config = dict(
    d_mlp=1024,
    vocab_size=4096,
    norm_place='pre',
    init_std_up=0.0296,
    lr=0.00538,
    warmup_steps=66,
    steps=2916,
    dataset='wikipedia_en',
)
Each number is 500 + 25 x the weight over its row's rms, rounded and kept within 0 to 999. Layers, rows and columns count from 0. Numbers have three digits each. The size before them is the row's rms in percent of the matrix's.

# layer 6 MLP up, 1024x256, rms 0.0987, rows 0-410, columns 128-159
104:501503445515509486470509465499465455489499503458461486536449498529501452545479460509475508504474
096:541499493531564455467501480507528482460473522504497560507554476554529490523496509555529530537518
103:478512498479450504484457484466513524482519517497510471488519511501488519481517513478514502470524
101:475476538526457552472506486487469470479537485491499491480506489454479519528525532479499531527484
101:549505513486483501482521491512500510517507502498485484506502515493511478507497454509494506498497
108:543498520506538471468510467503527490462475491490550502478498452473522482497553494475497528470504
103:467489514561478522497513466461468505539496486518485478495473519550568528529486500453495513495500
090:499515494524477511444509517475445501495486497471547511500525507531506487528438464509506503482469
094:483481523478518478468496550473475522520484530523543506490512499523515465516474484523492509483469
099:477485519500518571496460516514511479466513498474517515470495528512536544518490497492475500523510
090:532501516488541492496485537539511510485509487522484474506488555467543510538496540524455437511515
097:465534503492462528444492495473536472475504470507453526515513471498480502485513467463462478505478
101:485479527512516493464489491515485520506508500553494538493505530500479503534525497478496472494530
101:543468526490496497516481520496495508533494455490503507444505480544472460511524533496491511475519
101:502472508481493478504451488504477523506484527491527474512498509473497494510521494476513504495499
100:505515484504524531484493486499519520504470563488503516488522487458487483524451497501500510507520
094:497500523503541479481513496521509458502479490514516449485526503504500483475513535536480542508500
103:496525482509553451492523528499490449489524499509514480496482483538506490505499468511532525497539
103:460559474515464574488526492528499480519529485475548495495503493475533519484530492478483553422516
102:496549503472549477515459510466531491492489524505476504519471541538472515471485486517521461425488
108:470466477496483531471517525536533496489498475497546491536524481524492526528479510499472523511467
102:481468464483505508505493498485510493501567501430543499500508527479490465514494509516470536496502
102:536512497471501507455507494448539522554523519493533518517538523498470470500451540517519505516458
102:471468450510516474513506511510551494447489476528504541473478478510490526502470499477527493495518
108:499456486495517514442505499480477434502464476492527523523529470530499496502531501497496483501527
097:511514523462517519449477486497525512496501469518503545461513452492509518500505485477503473439517
100:510542468496494480488518477544514448481480476449494522490512463463468516500494493492489456502517
094:457534516496546491469473536479500528470483484504460473505460518528484507500469568469482534519510
097:492501490558503503482479482479470546529496504489522500535513507459529524462505488472526517511524
101:489527500473551515489485471508485499521481512519498451514463471458519453521470502449483472480487
101:499527494446492477482501498505514516463521516470498434543479547484476478495544509469487522502465
102:473493466477463473478493495470510517481489473457518512495476479491513479503499521489507546479451
095:508509472502510524513465496495480529504484524456480506496491488515554465480468498516453510523488
090:482519499502534488524490534484478569513530447525525534525527472501494507510514519515486471524522
097:542501521488498481503456529517464518487520487494517473443487502517521538480488498488466481504522
097:495484478487531522489483476514486524462514501503474505485525506479486484524539527491492474501437
115:502476512493464521512491524515461503496487508516497512456547479477468490502494502489484481489513
086:501462537529522433493510535474492459483502474493527506503521484570455518487490439517538519481544
102:492498509461525523463507528439506491485546498493525529490495535482522492466490500482515486448522
101:467565524490509501495513486528491502476499495490514478494531481470473472524475498485488478487514
100:516504529469507513465509560506469520457554492488475480501500483504527489489518505496498494518506
100:511526502489442469505474530486460486467502510439479449505505528510485518489526506469484486512476
096:487556472496537483512511490480466515524538470470506508519480527473498478537497494513474533494474
094:495467494485512500499491532495490488503461500523493453556533515472449561508505533485454540482498
105:502485490493497488486489530493519536474509499477515471464519501484485494473505482512513492476495
098:499516470502474477442469454531519491514480483444444503497474461448456504497476519525535504508482
103:548519472523477521469512507503472462465502505460500525507514483461484542493523457484471514505554
105:497457472513468495483489489500491490498465484469498508506487468474486494503502556518533520491532
091:505508462475563485505502538488493491520493480529536512483482524531518515498511454536449555469513
097:515492543485576466495491492539503531514468508531486488515483511517500563504500449498494521529511
100:555499487485515517485480497556504497512501488515504532510499481477529501498484481501475553492530
099:491523455504524511482528485500453506491485520461529507466516472504564488524493523528502507485523
129:487509492495444503448510494473466504485511540505505528458505452527450492496485455552506447458468
100:527483455525507530477499497556510513482465542502476527449501502501526515531509476510524503522505
116:546462486503522514495474514500484498510478491521502510516504435530490488515528470487492516482514
093:506488555455521477546503519548513486523494525532476468492514513453501450530485516504483512479516
081:503491499518485498505505489507481506506468542461501502452493549488466499484495526494539541512483
105:540458489437443508472437516467526473486479456508459545506463538512520498513523490487482514470515
093:469487526472545488500516533504471465498520488541474501502522473458500518472544468445548500531465
093:472487524497499524514477506452525526512511488502457505500497492449519528540489481507441496515500
095:565498513488490519481472497443502439513505498498535508489508527504530481477521506527523539493464
088:514517516535486520487492501480481486494480527494478481488530533503462511505441486493464464551489
093:466499502548521509477513484564501484497498502437515470484499519525498479489481482502459538503499
105:487481498474434514469515489492487515492485534506522552472489524500500485470483505502526508503517
103:513493476511478506498520448490478447497492496518449492500511482465524511478544507504565481484513
103:522523483533521488456476489523503499456483491505546492496486524485529479525470498527538502469517
105:473517526524503469466449451508506475523513509472458514520484528501483445530513502454491524489503
097:499462509474515523497517506522482506481503474537506507469494504507510530448491484479479502446495
102:512504521490528530460494482510499495464506470476526547485544521503504524515539496512531491463509
105:477512492480506534499523503534506509496522458504519481473538458491510516492506500485544510513526
101:514527528476539492489493494486486507519484502465482489481526526536484468491498492494508527495503
108:514480486506478486510544519525495518471528526472496505529523518465551544513497497517541475487509
094:488492496505489504482500505518552513497499526555484463462498450537509549489529494504509456503487
097:502507546467471507481464500531514459498455463523499452524530504514490521497492503497504477473471
107:522514434492531556473469487524526520499501485443530474474485490454498509460450523514482514497507
100:509468506498490517482508497506529503470513478499471510494562520500480513463497482492510473491513
084:521513495486554509508501485540520508496486499518524520491493460511501496520511494500513515508516
109:474496473541511450483514511577512468510464515479490543526461490532501499444527465506546516468473
100:501513522502543519499487498529511495464495536442518529512501516466485470497503493512464523491527
099:492532491488535494493475509524486513523503495464542501490477532477508511525510482500478530524492
097:446468502467503508463489518481480468488504468494465475457495489466507462493483542499501520481483
101:537480510519517508503478465521500498507548502490524456504485496480470494494496511544529527485499
106:472496533477495493532481486463487493491532469508467479529507477521548484466514488497491506503485
096:536514493499499518502528490509501496489494472517534519483521510500468534497487510454478537490497
104:457518522531525478504446442545558510500507520464484498467505516490531522466508499485498501531486
102:489485498529483501504509542471480486473472509515499444555492520516496472497532471546535516470491
103:534514493507478531516477484485495506544466499462465484493508462506510483495488490499546499467519
100:542495473481501484475507468487513482483547477470496488507483456513471489492480540454570509440512
095:485484523496523521462509508548504462538528468478523446545494485490486520497501499492481474520469
095:497506455457544533516512480516570532539529454498554500570507463462554471500540518480504526485476
100:499485493465481517471476504511505488530486479496539480457446530491515536521516517494516482476485
100:486499517490518487485518511499490508541497541510521447498495460476480492506491493495439528509507
106:516491503481499480516479496481450508481512498519475552522501536558520520512521480478532494471519
093:534527487494524477531463497498502498508543486520508498535530448526508470465485471477517524493479
096:459504534470457507516524516478508485490481536477500508531470483518513529500494489485500498508479
096:497505526530512464486501518485456504462508481544511481501491489472490509502448494492497485512487
103:543529481561490504497522500492523497531498520480515501513467524481491532491519502492447474480530
098:522519489530511517481500468518507548519515553493524503497523518492532491469509482510536509497444
106:482503493487496451501503510487533530444555466494532528526492471494529495544491508506459469469473
102:514505504505467522466468499540549538553524451455486510519475491515478496534546524496474475474473
090:474499511489491513472447497497509511483513536518504498491472494520524499499507490526527530520532
102:515524479515527489489501484479534497467515498513543504516518491494523510501498504509489478450486
094:459508517466488498498543490547463537452484508492552486477472491475480538521456481536485488550583
102:509469469489541528433524464563494457487487528485526486496535513487513496486476500476467552488503
089:539489478490484493508490518503510486472498488508497475529546570508523554542472505500493481518512
107:514474514457511519525463465539485498479513454522447478517465519483467463484520499501515487461520
091:458496520541514494488480521534511516422462516526481533523488480535494490542516540522511495544494
094:483451513467496514516474544537465507499508543498455483511492472537542474513461434479461501495515
099:485453498477522501520494479465496482501524464481494507500490513517531506540502480540501502500501
098:532475467501500492512501475512554490492480494511476572510482500493481489460523518487510471504544
110:479485481513540464480471442471493518442479507511517462487469524478527483509487480518509490495512
108:527506475501522506466522492542512459469508451468525506501471519468508480463479562477514494489484
100:477521535510468507488483524494510501501476443494553535489452472470482521471479507519512516502486
099:499519475533531495480492506497515480491479411508505458516495492491512509513484483494489516494534
096:512480491504499515505531501543505503544496473483444510490483486504502474499483506482500521488493
102:491539513503484527491549515497513501490479527511513481488487511471489548517532503509514585473497
105:458511518461528520474528529535452483488525552473502514472498484503515523487511486507525484485538
099:531489487491500478492496505475521516477516508486527514479512530495522491480528503489452507495514
108:472538502470510504477508530549496470488520488466503475489498531481477477504490540503499479466497
102:537472505527469538505498481517514479495502489485442443493503466477515469480496503475512489491594
110:522441522512532488477500467507514482486467474503493492488500464495433484545486468457494494501511
100:505452543483517482522498512494499530466512507545474500489516516498504493527513513517454543449500
107:503431461509539423482488490526511505490520514478489458516486499486497477518485507496494520429467
098:535481563485519518517441528494489524511486464469505481515501469509506491502524507505511481542487
089:503471565515494511480474496487543490490509542506475498476540493522522498519485465528522530458549
102:462486490513526514508489500468532499471522528496485514505495518478503515512492516472479519493453
093:490545500477537482493503521498511494514519510457525524485509483471498521507460533515499461500502
103:484500465493502470482457549522512523510544495460503477457532504503482484492516506508541492499472
100:485468526465525506524487518491485486457541498480564464486514481513533534478515477521491530508454
099:510456493493500464511447496474501502519482519506522528548412545535505507541480550505516496486547
103:508549440542482507465489509464497494475497493511550497457498544518495515541507515570556520498567
098:494450487547454511474552524495484465522545504501484533493480504506508479525509505480492497481502
097:499488495510484484499524507502523506528464507523489488486541509467528505521517508480482510530465
089:501492488513522470463532493474514407494510483496542521510548522545509521482489485507479514504523
095:535473521482552550510486547478495497500475527503529484484478479516531513490499522470502478499535
092:509473507530495514465515533488477501526507475487440494494482419515502500509471501489546500507542
101:498506513518482530528465473446512446469522496451467502498494536502530497469493472479481475464442
096:482479472474550513518539501478522510513509480510464502519479528473497501464502478500498450514523
107:546541525490527499522511512492514508513482529513462521525520536526524491474489498484456447473524
117:505493502509540557461453498501498510471505495472446508491520530536500487494487470523483489469492
106:466497524450490527473512470478488489480536432490496532483461528505514484476481468547518518487496
084:530508507528508517504434461489509489501513530537506531493476515497497505523453537515522516514504
104:471522526485529501477489485532475470499509507505508503496489510513505483519509508514475527472540
097:445479485485538486514486506536499474477473505491528435513483474478527498488510512544528504534525
101:442483477433508472462469501460486465439495524491455481497474474510523477541454462555487533481485
091:473536525517472497487511486540551523514492537529505494490489475520485528562499506474497520502503
098:453488498423548484499469490494472524511480507484544490452496517517491517525463439490491535534503
100:492502504499512473524494529503521460494506444482528486484502475506482466501511500485498500495510
096:509491522460533459483438490525492451501467499497493474494486512535521478540515457510458511536467
096:450509515444479471507507527491476493472474494473535527493500468564459495471483493486501566489534
107:471507516496488470447479503503510491530498514461480498510541530506566496503530507504498554474458
097:506516496514535450478520520480504457453516501494518487516523519461498539498559527506476439484496
102:517475460475497530466496527486487486506520504479506500495483505516504515488514502468475523503512
104:527551476486519529452458514481562481532519491495531473511517474499476483501510491497500502502496
101:501486523439504536482486531500487501508504484483478461503514532455525539510522555462481481523496
093:484511471476507501542492539538526515498493484512501523530500458516450530520515501424479496485544
088:490480519515538500486504517501471531485527495476520465465507521476498564490491544448516492508537
097:514493497513495461488513517490545489509497467451506502516501478543437505531543512520490486485470
103:509488496458509478486508516496486487456547556482503498496552505513521548528538494466517502474495
099:484531526511509452511508540559479495506493440515475478486485497521530506509498501508493491499530
098:479491492469511501493501504508541476511530476538502496515521475466514506493520493494523558527502
102:522523464524496521473518476515493501512498491504488485527505472493508479484441525493523521455496
097:501541490506482490540536464456485506498490479535508504528514506521469469505522434510497499433548
100:504473492481482495498509460493438490513463498506498503510483499529508530488482505516471486478489
093:518495483492532481509516502486507493518505491459505431512481504493523493502525483556529468467513
096:450498515539520479496462475457535500519490489494539526517494529487501507514515512455443510527541
099:503472474504494483503525524478517536494496495482488493489538530513517525532499532512446532487542
101:500482497549495531455459488504475518470496495456490508544499499502481542523463513526483555472521
095:501484501473480488516510448502505489514460491502502519556539485453531526508495543500512508500518
097:520498502522511504479487480456493519494479499507503496492565516497539463492507435497549454470482
102:470535485456507476459494514470465475481521451510518472531543486466515466472498455503471505503486
098:495487502518450542491536484522540540486452503467539474510505497499552487472486481543469542494494
100:485464518457469478532478532504478481454484498492536467508480506557493447480475521458510547472493
103:472512506488531449506485506470496550529471541493487464508560518452527519556518480499494525523465
100:508484523510512463459511510491495502528463524426465521538523516500461513547508504486506529480491
103:492543529479497519480459522523510487532487489498535550464484507461479493548476526453479443522482
107:523486502475504466485499515496489506470500508491518464530479520463477474540498491526496564553493
107:471548492499523496489506479503478486525494508519470463519474506485513506490516444515453484508522
104:470480484450490501486538501520494496552511539534508461469495525534511481513492485524488518489500
112:472535474497493491475511460499540466481478542492486495511501507514540523532492509499490494460486
095:517522514453505515493496539517500523509487532497498531478521511539501513511506468523504493495491
092:463480467502532545476516438496528479504500530525484510525485478474490486503483521482506498486478
091:505501486514516502484516469490531455508511492519472539509519486520519498502499481480492527507485
096:539467488499563472460546521486473500491465485504475433507504551482523493479521537526481499512485
115:524485525474509472515484485511508486494518507501517478465511467468488536523467526470509517440495
088:527494511489522463490543497521527494559512498522508486441509532505494514509527547470484491485469
108:508533514485484489469498498498476479474485530525520492509495489499455528478486505503488488490490
109:481471490487488485485490487526544485483483508442508507522574496515459472477504515522531489504496
099:526545468511538489453465469458532508523499459512500512489497497525524522497496519482536521461468
096:496462577502506502479479495521503493519509496518502477480475515541512516512503506499498478480479
106:497527466526459548457507474507499484521477499517524495553488540516459497485503514484460487515494
100:508514513461471530462509491558509505504515473506481512483534495521479467568496501450482501498503
100:489512508523480506464499525516467470469500495536472484488515470468484482439490527490513494489450
093:468444467518443492528468495477473502468504452542489472546529502562496520464504515441487503481479
097:534519499448512545502511510516515495525493480500534514501504531538482476475516487465526509509543
086:514495473504493508480467522499485447473478490480497500543497495525456506502500500471483487498475
113:506543472468512482458491504514497523477487470515488501521507474524539532511510466491490514493492
102:490441485511501494505485479475486467538507494544485456496466459509503514492476531484519506500489
104:501543462514541503504525498475491514428508510531516515463534475478524504537444483505495528505512
111:515526514468485479451473483473477515478466495495521484471506491498524482497495506497464514484477
103:508494465458517497471481496482444455504492493498476514508526485499475475509530486470475439475513
088:504563527535518527485504513491497515500533551460534481506557509501507479476492517506508496488528
095:532476492528499505486509467471508484489494519539497460485540430521511497484499490539543500474556
099:520487499507522508485533481466464491464503503508507487495462461499492543499484487498483489462541
092:513482478448488493469553475469447469503471474480491482444504461502499476494533506514490486513510
093:509514518530500507472486509516503503485494499485461546508506524486479511521489500486505537517487
092:481534467478489509516521522526480470503505478500482527480470477459508463517456511519528512492522
104:521486516494507501474479526469487519518502509544488501530505509503493447481472475523538517480474
097:511500483464513484512490515467485503500466525541511448536506476499489496527518474496437470499519
099:437493522473441463484555489511538527489474550442496491527465510503491505505526500478512495504511
106:484507519460520498495489495475493498529491472519520526483488497537468542496491553457472462511473
107:514492464511511463478470542523512488452465543495513498468502454492486530525524480502492455489509
105:498513493466477498518493481512517484509452473507481489510503534483482505512416463554522496483440
102:482511486538491538502538496523518516460469449512528497560515555508535516529545472480521534511483
099:501515513509507494513499503497482479487482497471492444501478541538490499518539478505462488501494
099:497487470481543516498520471507490477487535497462532489481462519511462467490513508480478523477522
106:473513483506546488475535536472494475496490515487534462496516459549527505505532494509480511470485
082:466489479457501501459509517517516478469508477515520479516512434479517472520476488504511481487501
100:495474499448543500450522513544510537471527468495494496512510454554469484472474490476506517491511
094:495498490492549457486489506477463516461502509471530540452461524486520556495514540516479504536482
100:538486506510502478478502490483499489505505519447474510534473562527478506505502538511500512513465
139:475495520481513496471520466531481478450486498467480500502520504487444463477487521507517499481536
092:508502512453513483490514559492494455478518555512472465484559506492480489475462500524479517486490
087:478498488519525516480525506511513480466463535551490485514547531525514548460477532517516493454544
106:511473495477488443510532528520478486539502543524487491500510531487534511522493511472443470493475
108:539485528470526500474485509490493481508498474494473521460493506527516512492481491485504462478568
095:484486503537499482494517504501474521551514454498423495502489505502554518533492519509481473530521
103:491509521497478538469480523504474460491519529570501450489487487503500534489487545464498527508471
101:511487505461491517515482475540534495516475498500479496489504515510535464513535511493506476477466
103:489514528482556510501495502517551502421501516477519517446486499504499537513492520490540501513530
108:480463496474452539504493494518531457511517475475544518511476500511485484493495492506519512540512
094:481512466537494526492498518485535517498520465534476476486485500481530493464530556458465487488504
098:488461467484535511521490482490466512520505477444486496462500506472506465486504523498503553514530
089:485531561501497517486497474478457524550503501505505555452515496473543517506477517485526524522512
096:473476498489524493486490551521498481532504499499494515484546498504507474477478459526498559462426
108:459544508519480504509527477513520480493499494459461513479515461530496505520515466539526496480516
101:532493559476528472518521507488542532521487505519550496478511522488490541491509496561519515490494
108:509505520496525558461525513479517535534544459481518507513484517493504524533486505500475500440450
098:485478482489503494504520503511527500504488523427545481541514512475499513518523522449493494497501
099:527460530509477471475522511510503516486501491490506457469490516500473529523504495464506489501494
102:469514556481486491492483474480532480491474467522485528500499521530504541479498508459516531499511
090:503508504536466479468470514478541488477482512521499440464518492499555505489498514485533487521499
106:532505532496507501504484530483476436498463528457481476514525534485488543504509506506478546503510
111:491494463474474541492505448484480516448505513528467506495488504503498542504482506512525530474535
119:488480513501504529466524519507507495462481506503541499474500489506517525544465507477501521482506
094:526540492463512503504450501468491471471524511444500524460485518488529500478475508527509505513530
091:507517514472503496500500514525470482472524428472527458451492510505502510516490497490511532534450
087:481460523530536526498493517537495501476496533478459499473525468543436535485502491531506499479539
098:569496511470520449456498496462546484472452461527502503502499532518509508491544488496510487483476
087:508487487510519483489515515482506527471533494482480493464545506517497517487512507519490490496469
106:516478546478500536472498488516458516496502480505484505500505526511528545518528541495505494520447
099:521489477488488491456520500478532511521536480482468493523485497513518469480501552471480516488459
099:494458482481486521494490471503471498531588505511496490501464523488466489516464467525470507457474
091:474492499481524486508525529472493539496489540515484478475465491528493589491495539495529518508491
099:492520503457519554527494530495481509491462561507486447521483540538478470544509486543495537503519
108:507496491464547519524518470529496555437531470486494487459526495501484544407514496503538543488493
094:467498494475478482545435522503460506519504517498498490498504501498466524509538510484483528493471
109:501481472487541493524518504494509535496516503492445504484486480483503532464505521515531496480499
104:468475506492485488489510489499496523479514477502517461486549529516520495483466500501464567453480
101:518497539522440531474522508506488475502532507505479542502544507458518506482480528511489481486559
095:472527526442487506517438516511519472444470485497490539492435498504526517476478448472536538478511
100:505498499461504479482489513523513502471528474500515421485502509514516510453495459524507531502494
103:465468505485524492502508499548503499470502491511498524516474495517536493496490457492492519507519
100:474492514482527492499522528489453457490534519475528491534518523527509561513522559513485520493431
101:496487482475543488503470490483497498524575472474522573500492477513475512472519512502551493489502
104:484514534515485497478465467480459527489488513492503496517508479505498547485485466507496456520523
090:505503443516466510523500509482475487481524529506481454488542504482488501453499501516539543424477
097:495524513481512475492501503538497516499482483561520484521501492517496518499505524531495507502556
105:510491490521544508486508497490499509491498488498527523511489518505526545555533510524551480517552
111:454470471522520506486486456479501502504512489485478493517483502490511467483524504513496515487530
101:474477478526516521437481533512496541505517519482510441510550531492497498549522505496514471491504
094:496450520513534497478506469500492486496527497469524506494523586541488494509488566515474511533485
106:476506496507467483468464496509492520508518478511493511545495557511505551459530500543486493536543
114:500475469498497490504499475531476506542516465461495535462488523529507477489467482467516506462493
101:481480500517559506464460535512491513547534508531518487497480470494502487484540510529539502522532
100:514503487514495449494443542504518520489512491482469510527464526469527462488519518465487507497528
108:480544520509495540492500484493466514449505509510524475485486512476500535479482511497508468488477
101:483487456516528508493505480511491461486537498536543499479506549530496457515510492440515474482496
106:480523459488502497495520531513465491527478468499529395489479536515514541501472528494552501483527
100:539497490483521525516520486557471500532503480485523471464507492486477512510471536488517536480507
102:560503491430527491489514545523476457494496461488490534493479450488505515543533543471500460524486
108:508480499539479505508499523478475472468496504486471472530501498518544512522489467511543484491499
101:526488462506479538470507482475462482493480467526493483516497517517507544534523519547447541490489
102:497533518542539509516524510488475451494512545490467475465481493498510484535484460487492486468487
101:472498480507530497458518514542467457506493495530504474464517477530524470483476484467525492464521
102:512493543541522482495489539481514476496529539489497471515537480495474517526510536485511468464495
097:497473514503509516469489510505541503524500448532526478464473510475543518508461520484479531527437
099:567507487484449499481499490471470502475500521496517514507473496471534464541508445513484465471504
101:560518465481436515487495519540520426496487471489513485469496482466520493524492483541516539506484
098:524515550468517508523481460479504485552454525462572552539510513484512514486467494522509527483505
101:491499539507511495451481467498532547466514474502492561519489508487452541526466528471513517482485
102:494496493492535500521502522506493526479487493499515459479520539511508482451487445512494508477506
102:542497482515523495493493519515520469480488462475519516474487530480500474489502509544490556525497
104:521495491483524480456511536502432477493467515483452541507437471518485511535492499560464491487513
108:500503468499469511480499505514565509500440465452524457538488469511481523485501499512457513515486
102:508480533485515518447489523517480506513531515509486500466488474525474475538507471463486562524521
100:487513510505441527480511540489543449481511526466508471498490511490526538449538481476455459512456
095:493503534504477467555472491504476492511492472489493462499507512521471522513526513520547526481501
086:481542495513517497463536524450516501520551511501554514485529490478512513511461496550527523505473
101:475537469497478494501502489515517492438450503509524515499521484535498520504489530545508496502517
102:486453502518481511455479476480456497538525522462491497496498531494517492519514472529512556499462
096:497519508482483446469503493472535464471461519526507485422498502521472519523514486506481553490469
102:483481519481489510469482529522489500497463493504517532534512502536490464518549471491455490467479
095:508496495510511499487531486419542499526493515471476505485492482497524515552479490493471509478483
099:535547518468518504497493521548528526488526511543486468481529515513504519524503476508471519522514
108:522483525517499479486568521495488491496490563476534492481511489523557543480492472467501511474524
105:459513495498472481496528474489498482456517551483529503454471513511445522552466538521514502509509
098:499552521498519488513502529511511513524498504539493489510552526496497451512511496512550536465537
094:546541496515530517526514537557500513490482512458522528478531488482460524470527540468508535481495
113:499506491555480490505497477492485495490529507480524515500445480472531458478493474533521478445468
096:499556488536510494491471536485488497525495480490511501502464526463493498493479500498462533435501
098:486572499537503564505519480462484502456454454514493499431537490487530521500550494471522505481458
098:511488494503493520513491478529480466493536545530494512507521485496472506537503494500502509479561
097:483481487446493503509536469516525516525447491498519477482491539481481458509513496475496548479508
110:488511517542486537496523495520466533519533495524496469440525450523516472492465508462487476503509
103:466532518476499491490483498512541479534499513477528504508519515531504508462503513504553538511526
104:471495478474509499513496481526511523482485457524529470498474536498472502476491523479498517516514
103:452471507518530519478525517515514475482538482483475503522490462528486492482524493473521497501491
103:499479472516540525498506501502510522501487504506508464511516499546515439488490527481476491510509
100:496534464508526505513514466504497547477472519513478475485487529451529486486476465523469518503485
105:518464460511496504448496534503464486506483510461464487549502565519510506542522503531532497469504
095:517467489509466496428440515476492519475496519553503537486460482492510517539503463498511517528510
109:486513484550477492494506485493492517468515477470478467484478467521509522496469466509531525482486
108:527539522455505539473498502500504523487474496490488541517508480532518477470504502515485503492508
089:516507484458523484524456487508506535484534520486531535457545482486514502490488520526455470475482
103:522477510496512492489494535488464483475460455539521501476502495528530556542521516473491561459515
098:535482502492469547509507511494486481538514495477503520489506497452522527497506471497485496455480
097:532509466543467483492535535471501487489526517513492521489452497454525480486541545506526492521506
094:516526497500525486478532507492487492454501503534485469472497520504504432504499500471495457456509
083:517524476489488527488499476519495513471509488524508543539504495508454502514510523507496538468496
102:457478508484486488483510473510508522503444530477497526505521483519490435518499457505429507504484
103:506503485498510501522485440488488524487510487512530469496501523473483453535502515481496518478535
092:497474507500496512489502502518526497440507509537501484516545463480452503461530496508516494530486
096:498523463443512490514523511513502508489472511501516465500498453498495500493514519476469492516562
098:498478514500519509514519522513517498458488482507499519518513530497543556521506492499516507490488
105:528487473446491532476537521517490505483503561508468544522476531499494519476516532464512461475462
088:471504532499520526471467492475526475496473482523498470516468534513503498502549501465523536523466
108:487516500499481506489516459497479472484489502457516485507521527529508515505518552530500491453512
095:555474503543538482488504564518468483473505513499533467455486456497490580493550502498459508543465
102:497518461546520507508478525512542502418520524488497510474471482513500486506510540506458506496526
103:491522489501510494473514508500491533499505508465486515485505503529503553492511521541473501538503
101:491484553515529555515508492494465527477509512491514552490484483522539538499477484468529539473470
085:518522494466483496509519512440512465526506519525529518509463469488425519492503503486481484459513
096:486516498497483506503482490473483511502462509511457501492547500439512513499433485467489501507458
099:490503524458508492477504500497485500483483507509543502444496503472468512475489492510519540507536
101:482467508472471518502462490462515464470508544504503514474479515516514481493528521547510501510539
104:451510506487488487507485517508532476484522528490477511537513478514533536463471500484518480487503
103:483512514496542513508471517471501505478503519504522484518450515510511532490513538501475520528484
100:481494469467511496505506502492505522524467528491566487523437471495525533501512517461513512494517
095:533487487514513525453484514508506506468550492528510485489503510508529514513447500500496487479504
095:500492472511483524525522481483482519510527499482472498509549454433505521520492475514449449513494
106:488504541492507448489473498504472507480479560466512487465494472500515482486448511480487511466532
097:511521509491506497544536492531525520524475511488498485473517489511516540547504499503486441493526
093:464496503433482480494503490538528493543499471477544497512487522541500470511506545470468493551481
094:484461519461483522464490526522457515482495493457507434476497538459490493467523487555488554474456
106:509539516501472495452525526475450463525515511525499451499488476500486484548502467484456464501538
122:459496477534483534536509457492494487446494527480500512496498485488536516539505475517529511491509
099:493515524530524529485477485481508503482489528487513498498489486451471488526522504554499515488535
092:494506483527517477521511555521511542451554522486513496476488505463471543472478506477515474441496
103:495509512550543510512520523479522521481468487447483536504459525489495552480509514486522509495520
108:529465527497523516516462534488516523467471485485535482520490477533438526490497519501503503492484
093:535467484483528520470516479484472497446509539529516529453495495444498508465503511493493495481519
103:512474504506486490479504476489498513462496500488554432469511471485502511517498479482453512498484
111:474508490546561526494511499473486496472508507459521457523504449521501528526509530529505499465475
093:529470489479505482500499484472527519518483527482522532469474499494550468543487547490483495524537
095:517490463524505546508499487513473473548531484490530474521507514483471508512471473479505500428477
102:519495526500487457469542516507517507485532483513502523480539473520502485492541531519537510455511
106:507482448468480499486469517488502542471517505506477509467498484535463540481482507463547497486490
100:517504513515449487502477518505496541481492490493479551498511457499547541498445456488513529511475
102:538511509503483465485468497475495487505533466495509519498499503488505493525500500467547526485519
115:531497521477507521465485505529529512518566484502473489501483489514529479485502481514480489492505
096:491534480480514496498557508509486486460508518524529480474508512503503513490495493534472500459483
086:537522499473496483502521513447476503511492513437517528476506510520545496468458542529477484520481
102:529480504487546481507506534538523513456502528506503512529516516504531482530495465533500511488485
108:517528521515477494438477553488524485549512545516497529503567515483522512498518477519511489516501
096:473517515490504525473465562546486503483513480500495468491537478539504557538463510506469486498457
099:484506503490524516495509494527500433533509513449488534491492468499517496501484512483535524464549
097:464500478511489510509509523512472479510534464504505543501420493469506479516501532505492473490474
101:501518509503479481489507462479491468480483527525510481480509492500524479505484500509491500515559
099:503493444476493500468534491481499501472533507508476454465469487499483543539505470526547472518481
106:469463480441555455489492460501512543536531469465492477480509525548518495551504520483490481536499
119:469522482536484484509502535496498468480514452497462516480517503527510475509437467515484493517498
097:481487418514505499491517558501532477507471504534541492443497469501523523534525524448492502434462
098:521502499508512514481524489487530496460523516527442517484516539530481447528527479503472503526485
095:544553497511501504501490548497461486516522519476548525465530549484510560542502513528490481453508
097:509489536489521481464470528494529507488487498476502473496509459515493473511471481527514489527515
090:510544474505483518431512512488490479519493472495517560470522491488510472512460491478529487492477
092:495514506509488526471456484485530516491517463495493483480466484560464507515483506522512493481485
100:489486536501442532515526542478505505524493525501494518527535524497489496470490547504531511445535
114:502479528447507506513496493498514523522479532476514468486483466535497533504500534522510465486463
099:514519526498509501488527427517461501498515495499514476524482500542499502489501535521547535520513
100:573504529525516496511465497456485497514486470548507487515480539481486518514479506537485494513482
102:520482520478506508517509521487478486523471525517502475531499470525517417493497441479469506498517
119:484508478460481510492492461509493485481496500490516512498472468511534531470507473481482478481556
100:483490493526498514473520453500500519503463467486511515502494462536561505537509514543490500466481
103:472508495500517514429495539546456492488534480547467472472521517491511452523483511533483525518514
098:503483503510496487516485465491523515473484461531517536488462495505498519497510494513473465494535
103:530467475504487452499509514535418476466492512476503492536514510511513521512509500569488520518484
091:540497469443480461467505521454514455498549550496540515472523483468487532481506476536481499484488
101:477546497472492470491517524463491498497506511472480479494533517541483465492528526488495470500498
120:503526513505541456535542520459493503528519488505445478494515493486455520533479500486525492451517
110:472487512510498529500532519481502435527521469479505536514481502500547548533520465523497546507464
098:522476502472473535464524473463511487440450515517542501519476490480498504490488534456507463514513
096:493486486506534492505498472474506495490509498504492513459517433458486452500515474492472493442480
095:467504501558476486472523471493451506537494506460495471537484493504466507476502496493471507469454
108:488482491508530486457519530483497476552518441524521456517499517504502505495488523523501503469456
090:504525494541455504460504527502468495498484479557509472512481519512505514511452445479536559472517
099:508489542436482480490496501519544483426489476488481501449513518506468469509540486523524514535474
100:511509519502534486465476478503514483479566456490500477487491511420488475485504538453483522460466
101:478494502475507536508482492527482491505441497502463488459493489487533498548543457514511510528546
096:495476511487438518454561451519513484503476491515505508492505512472477493519546464544539533509513